{
  "n_layer": 16,
  "d_model": 320,
  "n_head": 5,
  "n_kv_head": 5,
  "head_dim": 64,
  "d_mlp": 960,
  "vocab_size": 2048,
  "activation": "squared_relu",
  "norm": "rmsnorm",
  "norm_place": "pre",
  "norm_eps": 1e-05,
  "positions": "learned",
  "qk_norm": true,
  "attn_scale": 0.187,
  "bias": "none",
  "tie_embeddings": false,
  "parallel_block": false,
  "extras": ["some layers without attention", "local attention windows", "shifted keys", "gated attention", "exclusive self-attention", "short convolutions", "capped logits"],
  "init": "uniform",
  "init_std_qkv": 0.0316,
  "init_std_o": 0.0,
  "init_std_up": 0.0316,
  "init_std_down": 0.0,
  "optimizer": "muon",
  "lr": 0.0118,
  "beta1": 0.9,
  "weight_decay": 0.014,
  "lr_head": 0.00464,
  "warmup_steps": 89,
  "schedule": "wsd",
  "decay_fraction": 1.0,
  "decay_shape": "sqrt",
  "final_lr_fraction": 0.05,
  "batch_tokens": [65536, 131072, 196608],
  "seq_len": 512,
  "doc_mask": true,
  "train_tokens": 877500000,
  "steps": 6928,
  "dataset": "wikipedia_en"
}
Each number is 128 + 24 x the weight over its row's rms, rounded and kept within 0 to 255. Layers, rows and columns count from 0. Numbers have three digits each. The size before them is the row's rms in percent of the matrix's.

# layer 3 attention query, 320x320, rms 0.0916, rows 189-255, columns 280-319
091:138163070138186135145143130120128097123135092157143095105103138111112129117120170143155124085119122130127146132107166126
090:139084155111111154148144133088085120098085148087117135102142111104100136135113136138125124131169133127111094121129125108
090:137119102122160110124121138119115080147105107129095121100120097114128158133098170155115129123142181109133117172152125109
105:145166132122134137161137146148135118103134112141126126156133115136105104101126123186130107152146121131089097085109128118
100:107137135137156177122114118128131127176160138116128151121131134141144134120162115161108152105147102155135129120126113116
112:149134137179121135149123153119130116151113163148097093143129114116109100086136145172137125129142153125134113127174096086
114:110110136122150097141164149117104145119157128161142150128177134161131103220114121121134137135147135176137096144126132129
105:057126170129121130132156125141156134143126107115163099120144102142131134091119127161157110124143124162120117142143129118
109:071123128141155148143160163142137112096109119116125137167111100112117162084080144139123099099131160146126168164140134095
103:114092088106141135122144112155138104149136101177154112137134132116110131139117141160143167143162144108081139196109099161
106:145132108150129121085109116132111103077132125122116166126097124104118100146145145154130145111130117113117119105149144169
108:107132113109114156142114105101120129124102069142110145186088164131145115116078143148119135127115143169145106126120130100
112:168199132104139150129088137154121164181113105194148149159112121111129112112189140161151135106133087095139143130143115138
111:124185103085148117151145135114114158204140135125099115122122138135117071142107101092148119131113123134113132139137113128
109:135081097082140142178155107159089118183143094117132084129167127138174134151115123129163152129114124145123153148083146100
106:136175142120124137098090115157094130131119111159136123123113161146128137134147110106113137131111136116156077082154098164
109:148159108111115124104143147112119115119095141131123091139109142126098119169114117106127129155158099059122110147154150134
107:118109109135115159114110128143131161143144126134126129135066139156152165120130140123152130138137144183125155148203130162
102:157124136162130106172120130131117138161122084130169195145127146149136116161123118059122107120088127093141186107150122090
115:105125118154108081122137121158118122137126162131129204120108135096155111123146147145145113119167097098139156053170130124
105:112080143130142132159109107142126137163108113119132098078122109086128122124096150139125162146121120111147119124126155116
104:120159145066141139126137111118149135143101148100081074137145107126157112142140107152115148154146141141117150152160131107
111:157196099137113157113135119110137146121103189075101139151127099126112148130102127088130132107118101092190151149141125149
109:149117110138115140097100116139148113134141161116096054142073129144111142147144142135130186098126163098104129155130119146
113:217153133089153115116154139119104122093100105096141067135150136133128138128094119167084132086125160103101079088134121141
105:147127086164169078105130137118139116132130152114115118093119156111116138146128114111093116127119141155158119145138105131
109:121137160113127130119081116155133138084143130119118080078129149122099090069102146090099105118138132130098131081122155110
111:133142146082118155118145114155173136071126130133128156144158142117103171174170090145140107159138117112131141151145118150
108:110133100108139143137104128135125150175135116120135154171172121117114105148158142127129110141169110122145177146138138090
110:102135201141125129133118107101162086110139159145125113175158116143133135179139141134101120146158151175106155128130127117
106:142083119139140132113107108102129166158100107146161172102169132124110142043120137146117097144133129113126123147157170125
114:142097133115153147087111107133123130108146067123114144155159131150116174173098133147106133154167115148125093120143114099
104:161162127159144164099135121116160121080137128116108106136175113133133118190134129102134121185125137122146146141137172131
105:091157129133144126072136108075116106123085204122087117128073117144125131142104097169149120165132089082127113149093159098
107:144077144157148137143117115126123116097146104157086127103118124097120136143129119137125150140142119051104123104094125149
109:133152144138051138091156126119144141127158181133124079181135117143143154056152126126113138099140134139163144121109156161
108:140138120150167145116148111092110135126115113122133138157086116081116138160161095118151102086102181112149132121108106117
110:162080134174133174160146102081165129184157109137125086178177120128095102156118116121139115146120136110145110090136120118
109:132135134088140120139108114136117156117145146148136148122144126069130135139139141127097164086117104152146143112155162144
109:135117142134153143132160084134129112137139171125150117141151147130118157201144128119140118096138137121103103086091152115
103:140168116082110149122142134133153129126121085186140082100152133149117107124123108126090119137138143093137117144104145131
107:114140102118141129117130125127096138119107137121104103091112135085129149127156158174123117132115098114118128172111156141
103:082076107108156150092080120149116135109129126126106139199125053120110083033142118138129141134133139097168127121146115134
108:126150138149145111156147152144135136168154110110136111152125125150121120188151125139140130137154132101118160136149100126
115:163121120119103091108141107122103119145090158149109144085144142124113169128139133106118096125145131138129111133134124130
110:170153145141151114132118138142110132148131147125135037125112141139124138101150108137149132137110118091139104124120116126
109:121107165133129147139146153159138138094152125080141127158146117125127160123115130134092130133125092087101084143144127135
108:154072167082137138112127148145169130167124161173119191136129177161138127156107136139150137113134124159110101132186114160
104:137075111154125126104108162139097092096119116087074119125100133114127130110104111110126127144139111118113121109194145123
107:162175131129161145121142113147152097135131065109139133120097084136133108102142145168133153124139135088154144142155116148
107:089147133150116132131110134125123154109146070130107062139140129095141148152124114132122126112129128144145174103145119136
105:081115121146159109084106120141101105189126171094129097067120135119123117130114104121110107137116122141128142118122162122
101:084139166114099133108134109133116138182076147114150132151182123151126083157077129088136112110112142142182114102092111131
111:106149084126132127109144115124137137104127087153122092128175125118151115117130119175124123132150115163107136096148125137
111:149128121158152103086157133101128121142126105167134166144155137121158108109116121133125138147135117188144146133151155146
109:113178164151121110136139109167115124092163089135123165169138120157092131119138124158117166154141131126135084168138109132
112:143080180129143086078134132106082091105153149130095155099082127148125063111161126121145113111120141108138067186124150140
112:099133102106138127118134180068121138147124187120116095162149112120123122109087116103132142135125110184125162099116119123
105:092100071141137155084104103166121148156105112141108066119103132101130128143177142147123105132172137127114082141133153103
105:159121119131155097125127124133115128138173118108130042097137130100118138098116145138149161100132132137130159155127119139
103:076134119092148130150082119119140146092148160087131145149168147131140136131103140142119140100130135152117128108072119125
104:089171135122138115131104111121132136116123145114110161128149107159141150124102119119107111138112147121128142144123154145
113:142116100113140091148138108109145123173100096182122090141088106135132112060155115157156133157105093135128132114084122117
106:144135117120122134124135143175130146147151127155097113148122118129088134110175127164138105130130131158124129120096176123
113:099105060137118134120169136130132122082152154136141144092138149122130131111120103061094131130130131109123122127176101148
106:149117120133123121144117163132124106118148124087157139101087113149148177110158134123153157106144123135155119098124145140
113:149146104108129100093115116146156135133108096148097109168037115125143140147108128125123139111131120143134162108119120142
# layer 3 attention key, 320x320, rms 0.0903, rows 189-255, columns 280-319
093:140140166129178160157136162123073160132136105124160107097100134128175110141104177157162169117094063132141107146111083113
093:132117129162118120143112153103102136102102108070150129134126112127130099099143110100139136114106121115132085120110149147
094:106127126125066166146121130068174152117109108121165138113126116129123123121131129068114117113161096111119114143127093118
105:141171143128098133143149142113104107104179131115109144141148135131121098115136143150125096122130131179160095083140117107
103:104126098130175146126155137141093139127146146103127145131137125097127121113125105175122107125131125154115150135137139171
104:116113105132136105117118126127148118165122164176103074132123124103127125084121104145125152130111112136118113102133123126
116:127131152117155158104148106127092100114166132155105164140163126122096121211116100127104087132125128134139124126093186131
105:064145167135127124097141120138131138150125101104113111115150131158150145118143106148109144158140159153103125148156073145
106:108169129138132117130097116112156109121098121134146149157093106141130147092060143141061135150128131157156155128119103123
107:109133095128126131144152131132149104155107093149158120129170127125118137136130124127125119122139131141140105205126106119
103:160173084154135130077119132096132093098111119134141158129112128125112115152154127204163097159105138119121138090133130173
109:131157102128090102169100131102145120125094084148079142172074147107134091120107129179121157127135161143107111107094122134
106:145190120123112130113135135110084166174133112184142153168088142128091125109189075145107112101105129088116144124139151107
108:116180117118156121133120120150102125198137118150144118127105137138135076134125124106119113136113136115122138141108146153
106:128092040079141129156120126118107137203158118079104108116150122118125162161104160121149141137125136132105129146092152123
106:141183156113139102096122151110154155136121107118119114149112144138159107151123131120146131067111117114109095061140138133
111:144167110131112113127134131111138117107097135119107085139109148136106101181088128132166138144147124069114111157150108145
103:139111160124123097148131116094132157142148130126153121122079142125117149113136135133108115121127106160080120149193108136
110:122100149128159113150110156109105107157132096142106178105114113146183130164118138127103128129140125084119146116141112164
103:113116126168131145088143177151104105142104152132134172118125142145111124126125106127107110142125119103146138047156137111
102:141057157096131139139134116140156162170156097112112087095126116125113118148122147114143102103167130109161159145111136125
101:144141124090135158125140130108154109141090148119139083147160110097148103127112114159109150148166138158116140169120135132
110:134173129149115139104109116140142158147151196086118146132132073117160140117102143113118140121130125109116157136135130126
103:148111112119121112111122106137148128143123151119127082114101147143158139145105159124132143153124135083152124154122073121
103:189145147070163131124121118169140169096148088095118056136158120110110161134100126134142129164124109117132078108137119127
105:148147065167183128107118162141090161134138147086162131132110124078142129158099163105136182135148114155134109158127140133
105:143128143120143169127111118114112118091181128125117056093130151123138121079090126089128098143186094117166145079127068143
110:140125143086118178153103122180170132099145115173117164155150128124136150183139155133127090087148105106105142166142144115
107:127140123121105128132090147150144116179134122138114176132156118088151075174131146146102117131152126134158168129142111129
109:119150170133129139120132125149148148131094160135110101170134156104121128173102097102142135120143126172102163121121128115
108:135081111152093130140113138141177138192103103139111178099157103134112133044107132131145141113172155114144126111176154141
110:139078134134121118093081130126109100106127088103141138146143123095112145160112120151125140121123104181122075123147110111
105:148166109145145099100107127122104134083161105114158096166196127141139122193164134094144129091116183137113143144132128136
102:105134147118132097115132197105071132133113189100169108131085134167122146128075103184146139123142152108130085128117120112
110:117108133131160153077133124138126132118148118145142144137118138163127126137126138142136119139118117073100121128073091070
105:150114125130082122083135105160135141122128195112119083165155086131134104062111138104107119121110131136150127137106135102
102:145161110176180135127133108128166120136097147160114109146073120105159136153168099100124155152148115101115113137146141153
104:177086154178105117185126119132115134165145123112111079164170121140083095153108132111118153133127121129102121097099149144
108:135150130115113141144117075141133139117140139151117158124140131117114147169118133122118118123159138147121107108152112156
101:142123147134146129120117139072130113113119169106124109133165136116113149194127125117123117135111112142147141101119123158
109:149156131087101098115117112139114144131137079174133079118132141126128116098171151122151134136122146092142148160108131150
107:147133107131141129113097110135112135132126127146130087131110127139097106122169086137096112140102123102113126144133114132
110:124086122106149091074144121110138161092136101165148160206119111164091100076122198169137128138121132129132123107120104127
109:111168132173098135145108142121101130164125119119112124134109097117135075152131156136110125134120118124152147129144129110
111:156123118130113103144125146102138134132125163120130153075157153112137137126146131087110154155137085121135110125141150103
100:141155116112150133136158120114167134140148139113143036103117143116089157091159140128120114147147095105103133145108124096
109:098116133141137119167144116148150165103112131135119138160138134129144141130086089153130131171133151109115136156100113112
103:169062168092135140130100121112141151168137159151112169129113174120149122167099136171137100114170120145131090140211127123
102:113111083145147120118117120118140132110124110102112123100069166085129127133130142180074119125103121121090098125167099115
104:140143126135157147102124091104116121172156082119157128108145131096136103086144149146155101146117108100151157154152147142
112:126157156171121160130086096132166158087141078106113073118113188110120124148139176120150111160149080151158175095139110153
105:101111130158112106100090125137097112183130188095120105067114115138137105128107135124106110149116150144097140126109109123
101:097146154159117152128122164093133134173083104101071127167161111118103092139091117100098129151173132117139123095093142114
107:135139095118107113069143168116141149086108116136122091101170115131163118108165149127147128115138132160157136076118147089
106:120148151161138150104153132109122128121129110143168142107151102116141123125136146163156127120133131183114143141132109137
107:113182146156161131135139128169119104070162082125158170151141131142105127094122127141098106097133105142140115145121135158
112:119073179108129163107162135113123149082135156107104171108090130134111074117110123112116151125124110091112073156149135148
104:099154121080141141144114115104127148141154154117142099169155072130166139143120149136101138123114168150137126094160104135
107:108108088133119108096137150127135120167124102143153077104100146089063135142157093163130153092144132119135072096098139133
103:154138133118135150148105158093114130127170162148107033114137104124104087112127092124152161130132142158097151178116127106
106:081127099091185118152105108135131129119150141103124139143119145140135147125145089124126112152147132155160114121095124121
106:098188120171120123127120148128181134134104170135166147136143110096123136134101136144142141097114106115114158157114141100
107:117109139117134125117145120120123112165105108199125098146121083138152108056132155152156145143129142114164120105080153132
108:152116131124125124117139121077086162150154107132121141146128146136117171112179113137117126130139122135116103110115130132
107:118103061130111109158156123115133191094138137141131144075129148164134151137133128086107137112116134116123129131130155112
105:121101138177115120142180123154130107111153118113104130121126158119106164093143118111114114120113136102143125087131148145
104:128146109143138141114133148106133138117126085142157108159064119157135128151125128076150114132161146140116144114114105119
# layer 3 attention value, 320x320, rms 0.092, rows 128-227, columns 280-319
092:102118135091116156104100154137091159176154117100147132137143095127107120145187100103126143140133111099147156099082106084
098:130143108133100130162134141160130164146092153113143129100123112112104176126142153120099161093165122107158161109135138130
098:187172099114127134153132141114119116073133153083101133124089115120136142134130102136087126122141108157142154140157111114
102:156128149128142097146152174164117144100102133132159127118122159145110072143131157140085117132136071123155114123104134112
091:139140110119150144127136108115078128122132148134100156111131142073107161064163188107155128115133093160152091108131112104
097:122170141129100127131124083114123132153114123131132104117097151157112092084161092144142106124135125161131136126123110158
100:119129099105124142183118124099118117137164125161158130095149111112083138150132104169119118135120155147172091160128079135
097:123164145143125150110150123121119153123136114098152147100145151129162179162123134108127172172172150110128146136133111118
099:112130083100104035148126121111141106152142125122115131103109083129090128116110149100139161102115124123160129170129153152
102:092102115162140114134149118115104133086119116130118128122199167089137116166107120119129117124129145098087103085123172188
095:162099125130167116097130105116110177101129151143126099136148132088098186115150143104108116114094136117134092157132127112
095:115131101137127111149141129070135132152126127122142160129144128135127123129125154078076110155136127111105149158133143137
101:117114140112147114138127133149100137119144113113088147158139111107160120099108114189144080090096135118108146110107162111
105:122098117112136094138148114140151123173071171160154109126125130117117114120141064104127127101147126160132134135147131137
100:155097132149125118146121149084156126174136143135147133117164142138121114147165131074108164141127136178131149140092122133
106:160120164119149142097114103105141115102128145133134145124093172122141148149091153150119139088128146119129148133109142106
100:119176135116115201130147096125108113134141108118100120146114114125076124108121121141158112102132117134149143151197099100
098:100103100127162170137160136100110146113114113128151119112140109158156108106137109138105102182140115121121133091147113158
097:126128125150099121118132121158101144136128129125136118140127128132083135116172105139155082148166097145106137192125130119
091:117163184103139131140106132127168133118092178126087130124094140112123108154164124120132131119110139153162158109137140193
101:121102146093142118130126105137111104142171114156148126114104109132123136132131123099120134124149136083182164142123101122
100:097117149125103110123112125145114134103142155143154104126095140135137131118126174118111149115137104119186142113108120085
101:092088127157116164154148122136078069123101096087151134183106120105117142147102116093123146158163155153138096112142105151
103:108127134144117145154168099081096177098155147120085120121146116150126130128156153114112136144102150153106118122141141111
097:104158152163125092148067109082174132148106143097125097124105145126095114135130156140140094152125129148154160103114135113
095:151123126120122103140187126099147167139109106192124100125132118133154136131122117154120105140175106121116129135144112163
106:163126134104132167144138118167104107153093104108167135133115148130121134094155143147157084152141138161136171114154169114
106:142113110108117069152095135079130121142090090160110123137105145127158176122113113141072096145111110151189138139085116164
098:140168127134129114091167128124150117135117134126129151076148088121152125141185149101132113107132108139093146110169173135
101:126151106158156137133118138119102119100127104117133136118157116111101133120155108111132143161132140144131116149145095112
103:125147136142172116142145128122162090099118139161099152113125086143108087116106153129160125124151155118137152138117096157
097:156081116124117102149114128122137131144133090165119111141132149123102147128136123108127147168113131143142143121144117129
101:104143144127145099105126165100116153121100101107140122114140176120163092123138094171137113137094070137108161108115121143
107:135128107154133159150088140118164130130159138141102109120154126082117129106129114125095097140123130110117092166128141125
098:137128103114078147116127125113099141131154125142138116148117103135113175096120158157111134140147171143132153169106176153
096:146104117176112150176080120119132156140113129178135140128131098109122091128120098108114119119153146134117129124133151094
094:164127105117117119116105100092133160132133141171123142139132099128123160124144141096142112087112130140154130138091089155
094:141112134111133053146153107143102143132168124095106131122119057132121121125125133106099076155147152146120135120120084151
098:126113120132105151178109111159135067097152124148131112097132128177119146094094126136129115109147122125122133134147133155
104:094144096129177137131164127114145121173147116106144149128155121115135131142137140092131134098104108077097121142145098188
096:133156078164110114151137175164153120142130149143094128097093136132124115098168117148121099101124120185161164112119110102
092:147164123136130127108115168162171120134134153124111116123118129103109188095112161113120142114098145132131149129133142118
098:122149133156125118124108106151123137121168174113137115160120137160137117126168159145164156128124124128092098128135099150
094:117113130127110150087129153119113189134099112128161134113073143107152142183136145139140151119108120146188108162105128109
095:148146112124127182126107134134111124143132109149150120127124130125124137123087107174153125150140139135136118137173115130
094:103130152140127088130129149167115135098128141172095116141177098117127109121179106127080114112128132123116154166143131123
107:123098133099191170146156150147118119147146087093145148134154125119096155155146113089122160102174134104153172117156164136
108:159117112158116163127140144119112140143092134109151136112133117127126112147066078115131185113166108105173168055114087118
100:111147119125097150094121111156143121105129125109125167179164150073109078114121122116125067110137137117150165164113113143
102:104127076146186150116152092135153140136137140126078121148096143134132118085124119105138163118162082196134135135136128101
101:146127159152172151145081096115129175085107134138092171149124109123124118131128094148068171125140122119103105153100106134
096:117083107109134137077148134115126111145113132151100153124052119136138095115139124141150099136115053065121119090155117122
096:111088175122126126107139136166128113139146115124113171139191154078165127096120147156139132134144147130084122125133123136
097:135194123126125161079127141135123125142117132178140137124125139140087106097173132131156152160135100106141102097147120152
098:185137106136164153107162138134158151136144119136108137108110114130125127148128112148172137115071166176112091118135127103
099:133121110134153131117117138141124110141106127142101145136116141105168151116104183140142141104141156130111157162056131113
097:133143094088145123107177110119124114108146130143128122121143080137134114156093148151143090127138110171125166127128131119
103:118153141133134115117118110165169106138075103130101122093106146099122105105145140105124089115124104152149125139133150139
097:128115126135147115109175145081115127102102155123094119118135116093147130144117124151110134097168184104127117141073123117
098:166158124134165140171134124123130105112104117139126131062141104142137128112129121120118081117121111090097097130117140142
096:141134114128088117124138107209140109146103120118150126138178076089114157186127114153107139122139161122144101122158123112
096:097110137093161086123112137077098162133106096140134111142162114159153088102102124116118133112065081120124134156103093126
097:132127110136141086130121116127115127147105094139135117104173143111121151132146092127105139125153133142105089114110136140
099:124129159133143107110174180119108099109107114118130104073104107081144136141132108107120102106098162107150111134135127166
103:113151127114165108155063137121154160110103162112111138153130120127148140123141094098132136145174125087126098098138131132
110:137082123123144134120110151140122090114172147130156135093121116094177122120096117133156138164138125123154079138099130109
101:137140118129134116138155085103151078105137140125169112150133161141155119124149132137099143138175130147141106128164165118
104:167134137130127177104089093160096155127119116122171117100149127177118123128126147149128094129154157182130127156126113140
104:124091152122101155115071108124145106131126159110094135122155165117126117134112139093087113118136161170097140144157113175
103:103106121105117117142135092119131162115101109119142126117126150138178107107105215109129105133164113139155133148119124151
108:113125111130097108117091109140167127157129119145135154112173132123138114159126144096106112108110143110111125142135115098
109:089146176091121136177099167131117114129123135120102143138094119189095146137123112069127111133115097119149115107127154097
100:144105115122133117134157118137131099137112130144111110130122124093138114143097105130136112079143129112108103146114094158
108:143111108125118155154170167136095111133144134159142108104147135144163119127148126110165119143101139114135124094101188181
105:155130140134100117117137124103113122147113141155134120174097113135191105152114097139135136124138071127101156115141122120
099:121127135103163177144142120158105112133136152158106135123112061128104138160153144124148150177138144151148143168158122095
112:149127151123120120125142168153117111129184132125125115156138146142132124141156148122091145084159115153134117134129146128
108:104103114098121118120092119137179117139122156136161145120119159161123143122137158118137074107162083113058108100094111126
101:097124139126136141111132110091161088124114099145113124123115132193136184128158145171095137154108132135127117119098153100
109:138121132143149125090160157130119137107118136132132128127148102135181133116129129096161142179085146113151115132129102139
105:157135159086121142172167113110164136108120155098123144109168110121175157160130084115169128102142125124126123093158118139
104:136134134119149129145159155137127112112160128173138167135110099155144128117081095147127119123085155121107122127135125108
097:176108149128128153095095113129110128104154116099131148162131106110112115108128136155097128159122110067151112140155140102
105:136122126185131123113114087144136094093136106132183137115104142185162121135150131122166167093144124122104123144131154083
102:138168162110120123136155107135114145153130126154135102118142123107080137135153221109135139144103139130118140148153114155
104:153131132144131144138167103150104090145171108091116132094148111107142097140127161120096156124094136102151110139124081135
110:108132161100098147165145088139098131112129115136130128141141089133105164132134105155131175163156177136147145122106118165
103:135127112131090081099147145074107063138126108129148124120151153129102146124128121131154135124081108089127114132117155174
095:119146094109143114147118094117159163130186150098123145160100169112140140144113113109121124125155127108120143116134078076
100:163088108176122117177113096113111166147140134098103128133133118091146128138129123154115158108085130131162157151163113094
102:113129140117159119100123148147147107115115133117109075164139056086129122105135155149142153173072153131139139142153090119
102:115172141131096138114083106142108131126152162132135130148098122112111139130110105121079181155147084143089109106163110111
106:148101106091108122116111089116121109136137120148154149127119164139141146127154114148128123123117129127137126096148088114
098:141145136121133112162119131117100140103143102135117119151145187089107112143151124107130161153160163093097145109154167124
105:142139123127081089103125115115116119118161090149087116081124087147098129157168139136107117126158137065141132115131124123
101:128151089103119134149173112085169122128114154137108127133150127135114139134130125115127106113099160144091101121066146140
107:143144147137101104107152113114158126140123153188154123128090064161164114123103098142151127143138134147160112101115143092
105:120120138096160093169103113146115180141165124134077126141117110119149126112080120115124141125222100151137136115093120120
106:133104142112143118151135097139148155142078155078130151128135129141129157119117110152091124160151136109090114189135131156
102:119145096132119150099133125141117137141149130128142124131124107111111179140118102108124121103131117142142082135116161106
# layer 3 attention output (transposed), 320x320, rms 0.0854, rows 128-227, columns 280-319
097:131097133147125189142122141111124157155121130139141092134119151124102102139127112113106116138136102117159094171112122118
093:130080100154134171150140139144136138129139144144112147141151105101146117135112101133133155114125124144138110119109097124
097:128118152120113119133130170128140151135145137106098130101140133132126155093151138130109121137154079134109116132128073137
102:141123146101107105096185117129149139121121152138120141139100145183130128119103115110125102120103109130126134109135164119
094:129114157091133126114128142120125150119090126127102087110125122076101149122148164086162147126186113115137108077164118109
101:128090148164095115084175136118092122078159154140126143122121156128128146171093109121116105132098112197123091101148126142
100:104166054123139110155115142133139166130183127127154128151166116116091125140115139124154135130100148086145147116107128153
097:148131167126115087125143143121108125171131142075130119118133162113140152088111155116144146087158147116153123098120168082
095:099154119187122096115121125124132143116125135144102089142110138115130132114107126111131121102129173163115094151133092125
099:114122152111087141118163144095160174158080135118134089107122131128077137139116115133144120170129136114092112088105174108
095:076135124123128092164081131130092130116088131148155152167093140117096114133143152140111108125108085120179138102111113127
096:128124132163119133111159139139140139115159112136168143160103147140112141108116140116164097128189132133107059121138153132
097:167102119092144155131095138121124149134110124116140086141131094125179131096174085140133168089149136160136137159166153128
107:117128149140149126129140089146132162095152142163166115075099117117083128128139093136082102127159149150095117128070158136
099:114140123122106123140132132099125160117123140119132109105110139131104121148102132145151144136095105131143105115111163125
100:113123110087138149114102152119134123138113132083157148105115102098149154126136115138138143132151116151111114139132140143
096:151146118095144159104140110164156110101165137144116110110127111118124126105088129091141154099115164157139174098150099098
097:148128152122124145176117114121133140166108128120154129120129074151143130154101067085087136156130107145139116121106115107
094:105103118154105123103114098137153140090136156134135110194110148122159182154142116112130119108168105130138183099098116143
093:117100119162174142111097158124166102150117094090082101116067121094120134117171120129129072118099141135172092167121158105
100:117154111117089158118120111103089098085113145108112112120153125119154120103133100173123148134114129088152116097073127139
098:139108123117118116117098141163094157139089102148140147126139171154134164128111163119133149093158144158129096129109154120
096:141083102109107129152106130106132156167162150115121136077115140113112168082158134130127105117133138129129111121128109098
100:138100127121172124112151080136133116196132127105092136137092151075120123131118129132093146147137129113125162140166134103
098:124098145171103122144104160060121108170089098123145123094100117158116145143099123138150142139106128111087121156133098133
094:103142122130167115150172139109163124143141178125118090119161114136115108097122150140141090148145158121143146096119141127
099:130167116070118171179124151167112141144144110131152129131139165139165143101135143126129126125109072151082108087092125142
103:113162128088119096138087140135122134153142142113113084160092136099150161135127137073150095100139101143149087126138198128
098:136078147171135120113135108146135149110128146178117098136127135133161129127118149127132137106121113112081108097105125131
101:132138134161094134102110116124129124131152162111154135155080143104145135148133133106141116103133094115108153080107098106
103:155152114157124116147138165119096096171155141135088141132113123149151100148123117162125135096150153126173124116164119147
093:145143095115124115135129113098147128134128165148121156106110141093125141153140147089150152146079109128105139126142106158
096:134128140117109110128109130089176121145097100136125116132089136132152095103142126109149147166119151118065078161123074096
107:081096149104162122117157108155117169111148120092110118173093105100124110120161135138133088149079108121120120110138135155
096:123126141116115147153126113122134129123148127129135144081130119139126084131124192149134128133174159089099087148087122151
091:151128122122132110130128097138132106123143119148147164126120131134092112169129111132130115156108103115099159118124155127
092:111119090149131122116095131118082118150109118074121137089112134134138182140143120110111158122106135155158130071114075164
097:149117104111171077138137120133092152152158125138153152170112099096188117122117116114162129110108124117125130134132116164
097:095161124101100147150151129131127120158097159105111107100139099135150168103130092147173138090146158174135152178142093136
104:138141123115102107159145111100118124081111150109143167126149095082132118119138177091135119086120109133116142142128096117
100:106164123141153115137126131171174093116144124120111143117136095123152160149157124119145118087118134163113138167118093125
093:135147146128130119115109190174119131077125160167104128118149136116159144085115144122116151136133108103127111148121162146
095:114137144122071141092116144114092128124142108147144133125147064126116160137170134135098141128099140130098117098131076124
097:107100136148122131119135156142111147098110133126163135105125093093154149133112117149154130165135097147130131141130121133
095:109137158107127153106135091128151159121155160103140140143127118103119136118096163135132115123086129135165133120100131117
096:152136121093133098155110158142142161120166169136137136093066095180149115133094143120175130104105134102143158122090120127
102:090157130111121133118147145110104135094122157144141115124122137049094137149118112107107197079146127123169115117143114149
108:140097094141115152077153128134157133149111130160095108164138062106089148111101114108121125135164155138159130132102126096
095:090103130124132160122126134111124126098101160131120080124112157185144170110138151109124141115166126085169118110132126139
100:105169107135083110108169114151107165103142119173129128126132145114101152137115108120137138086130091121120130149129107122
105:104106158133137138104080075110130141122121089101085148146153141140118139147120100134107191092132048119171135137088113122
095:119144151106113119110144124130122070125115110092141126123198149117155110124118120095082100145109096112138127094096127131
095:121241124122108143118114114105138125113153154133133124143091147101129172111137130133157100139124129110124132116135201116
101:121102132142124134114164123179111145165099092126086150110111131180081131124113113163091104129111113144138128135143151142
098:098145133166169138156141141160126153148174114131135140148108173136137210153123110118133123138111126147093148086185090086
096:113118131128142134124128144169138100128136091112131122158125129113118145121138191109149177127151161142175158144125134126
100:081137114151158094095132162097123125097160136151124141148135138133127112137137158131083151122092119108130141136130104143
105:141123108183097100117099163115134172137136158187087134127156109146119131142117100145160128154132116141165124130111149135
094:123140113190186113130185134161142090149155163135079157123123077104114117172137147153129150100151132135136130076091098100
099:151126150109097136187115126117125149068136085127081097135091127137121089117146098145120110150112149099092093149117135101
099:135148173093140123115136156154124156111125165140104161136111129140157137165135122101121117113105151118131145152138122136
097:144161156166141114118137130136182151146158111083124101171122145154134105130129103127154154106139093106121107132095127155
102:122121122115114104133114128107146159139157136152139120121125071156149121090142093155108132162104109171136136096101107158
100:152101121117147141124125109131167129080157170111147133137137096094128116186138085105108102101109124116139148135157096129
099:121131166142124121116109100161136183134120146082102127113125146161128148159092135142160107116202105122138132128096094123
108:139118104119124133050161123115150103112154169154108106148131126127117119124123105115133122137102113161089126115137138096
101:104122116100089082116110072136096119134194143145142110097143114144175132101126116114103115113158169110116136112160097101
104:183117134117109163087140152145162109119141124104130124118142125130125118138150159119123122144112108141110072074127095138
103:167127169142142122127134149145128105130121150142079120144108154151147116116097139111125100104116157121141154145114105116
104:146177168102135099096153160125089159117131109128138116129091124133110154089093156144174086140163105165150117135116129133
108:145130119131133125162121141114152160153104108132143152036116127114117139121157141104098161145134152131153069151129119129
103:109110140108118139141149109178084132122131109080141156124131141180109106177116112110134135099110106138142130050087127113
104:131121164107129120148118134149165113105133128137122114115134126158104171144148120101135153135099115125127110152101102121
107:143159140095120123141126146074107123114146145137161141109118111131071082135138104106158144135153127098139075151111124177
112:091156117139121144115106105123129100090110145105115134144114139157158127158084081184149160160135075101155175108127137143
104:093094128093176162116145160124127122077135134123103167087136132103170140168134138115107122139135182131137158108123151090
112:150139097122161087134119130133109121157131134121147112129123138130161110105113183147124137083164122118113133154066142114
105:100117110102067127152125114134175094144112160158100170130099113120124117157146109109159124106138129169088102130113125150
107:152082141140133122096126105155125185132151139117095125162149088120122123112166146128113105117149113132181136103114129118
106:140170135130083117127167152120120127107123178144141178114132081122133152108131125123168120136146122141156097161145099155
105:154124170113088170132124134115104132092133140162135126154137135109134104152120125128183099111150135149135082102111138164
102:142138145149137063109158139106124097138154125134151137092158103176120111145130106134085126099112113136133101145131130109
098:117127164117152140108104129111118141147176124134132117113129155099109145142110133154137133135091127153125091131147110070
105:083133174115120169142107089115138136119138104154144138130161140121146127144125143106086151152144107106173084164133073179
106:115134159110116149116153137126111101077117151136138059119148110150136121144092144122156096124081137170116140135124142141
106:124156155199145137139124096142103122135114101137085127123085112164127090118165135117125168138123114145147148150154159140
109:114162157135137150121165117114133124104158096109114110151074132115144158120202107107113136156123145139086144123100092118
099:103120148095125118112128130116125078105138117102139113126185144159119176090104147139100134108096095113094137140132136128
100:141153129100156144122174103104094159119163164098078136187155100110145105142128113096147152129108127142116123134091093145
101:159164155137173129096096171161104122160125159160146126118145162140160114138130145155101139105096096130130154099066123150
109:108165182112157100124128130172158119136103122137123130133171091104097112113181128123100147140091102131119141104162140143
103:117115144134126116075109152146113085122126087146132093110152107093164124147129095115080111126129101142126112132142135090
102:113131131115118135096084154066135121132145105149086159107140122096134117085159144175129141128107163128124118124153121136
101:115144137117173108109115120088151131119127115101088131110104172105102132112109103116145135121147120109096123128102133114
104:123142116123133102111129119131152101136144106134142130146104144145115111109143164111124102105128121147122142085134070107
102:128144103129094127152137126099164129129146095115114120113132154108070136088121135105126175120171161088109107100143144100
111:140137108098122134111155139100117113149097144124127162109154104137186100143137102148126108159123126107108076079088090110
109:129132134110122105141150113146125120146093136149130130135096158105152137112113112135135144082138162102088118104095117118
103:098093141169142126127202102149125135142140136162113125108123135138123165140082129140148141142168146145102120108151134122
107:138158122078078155134136131146138102148145142116140155088126142122107170137120089096114135120112096097137112133150148112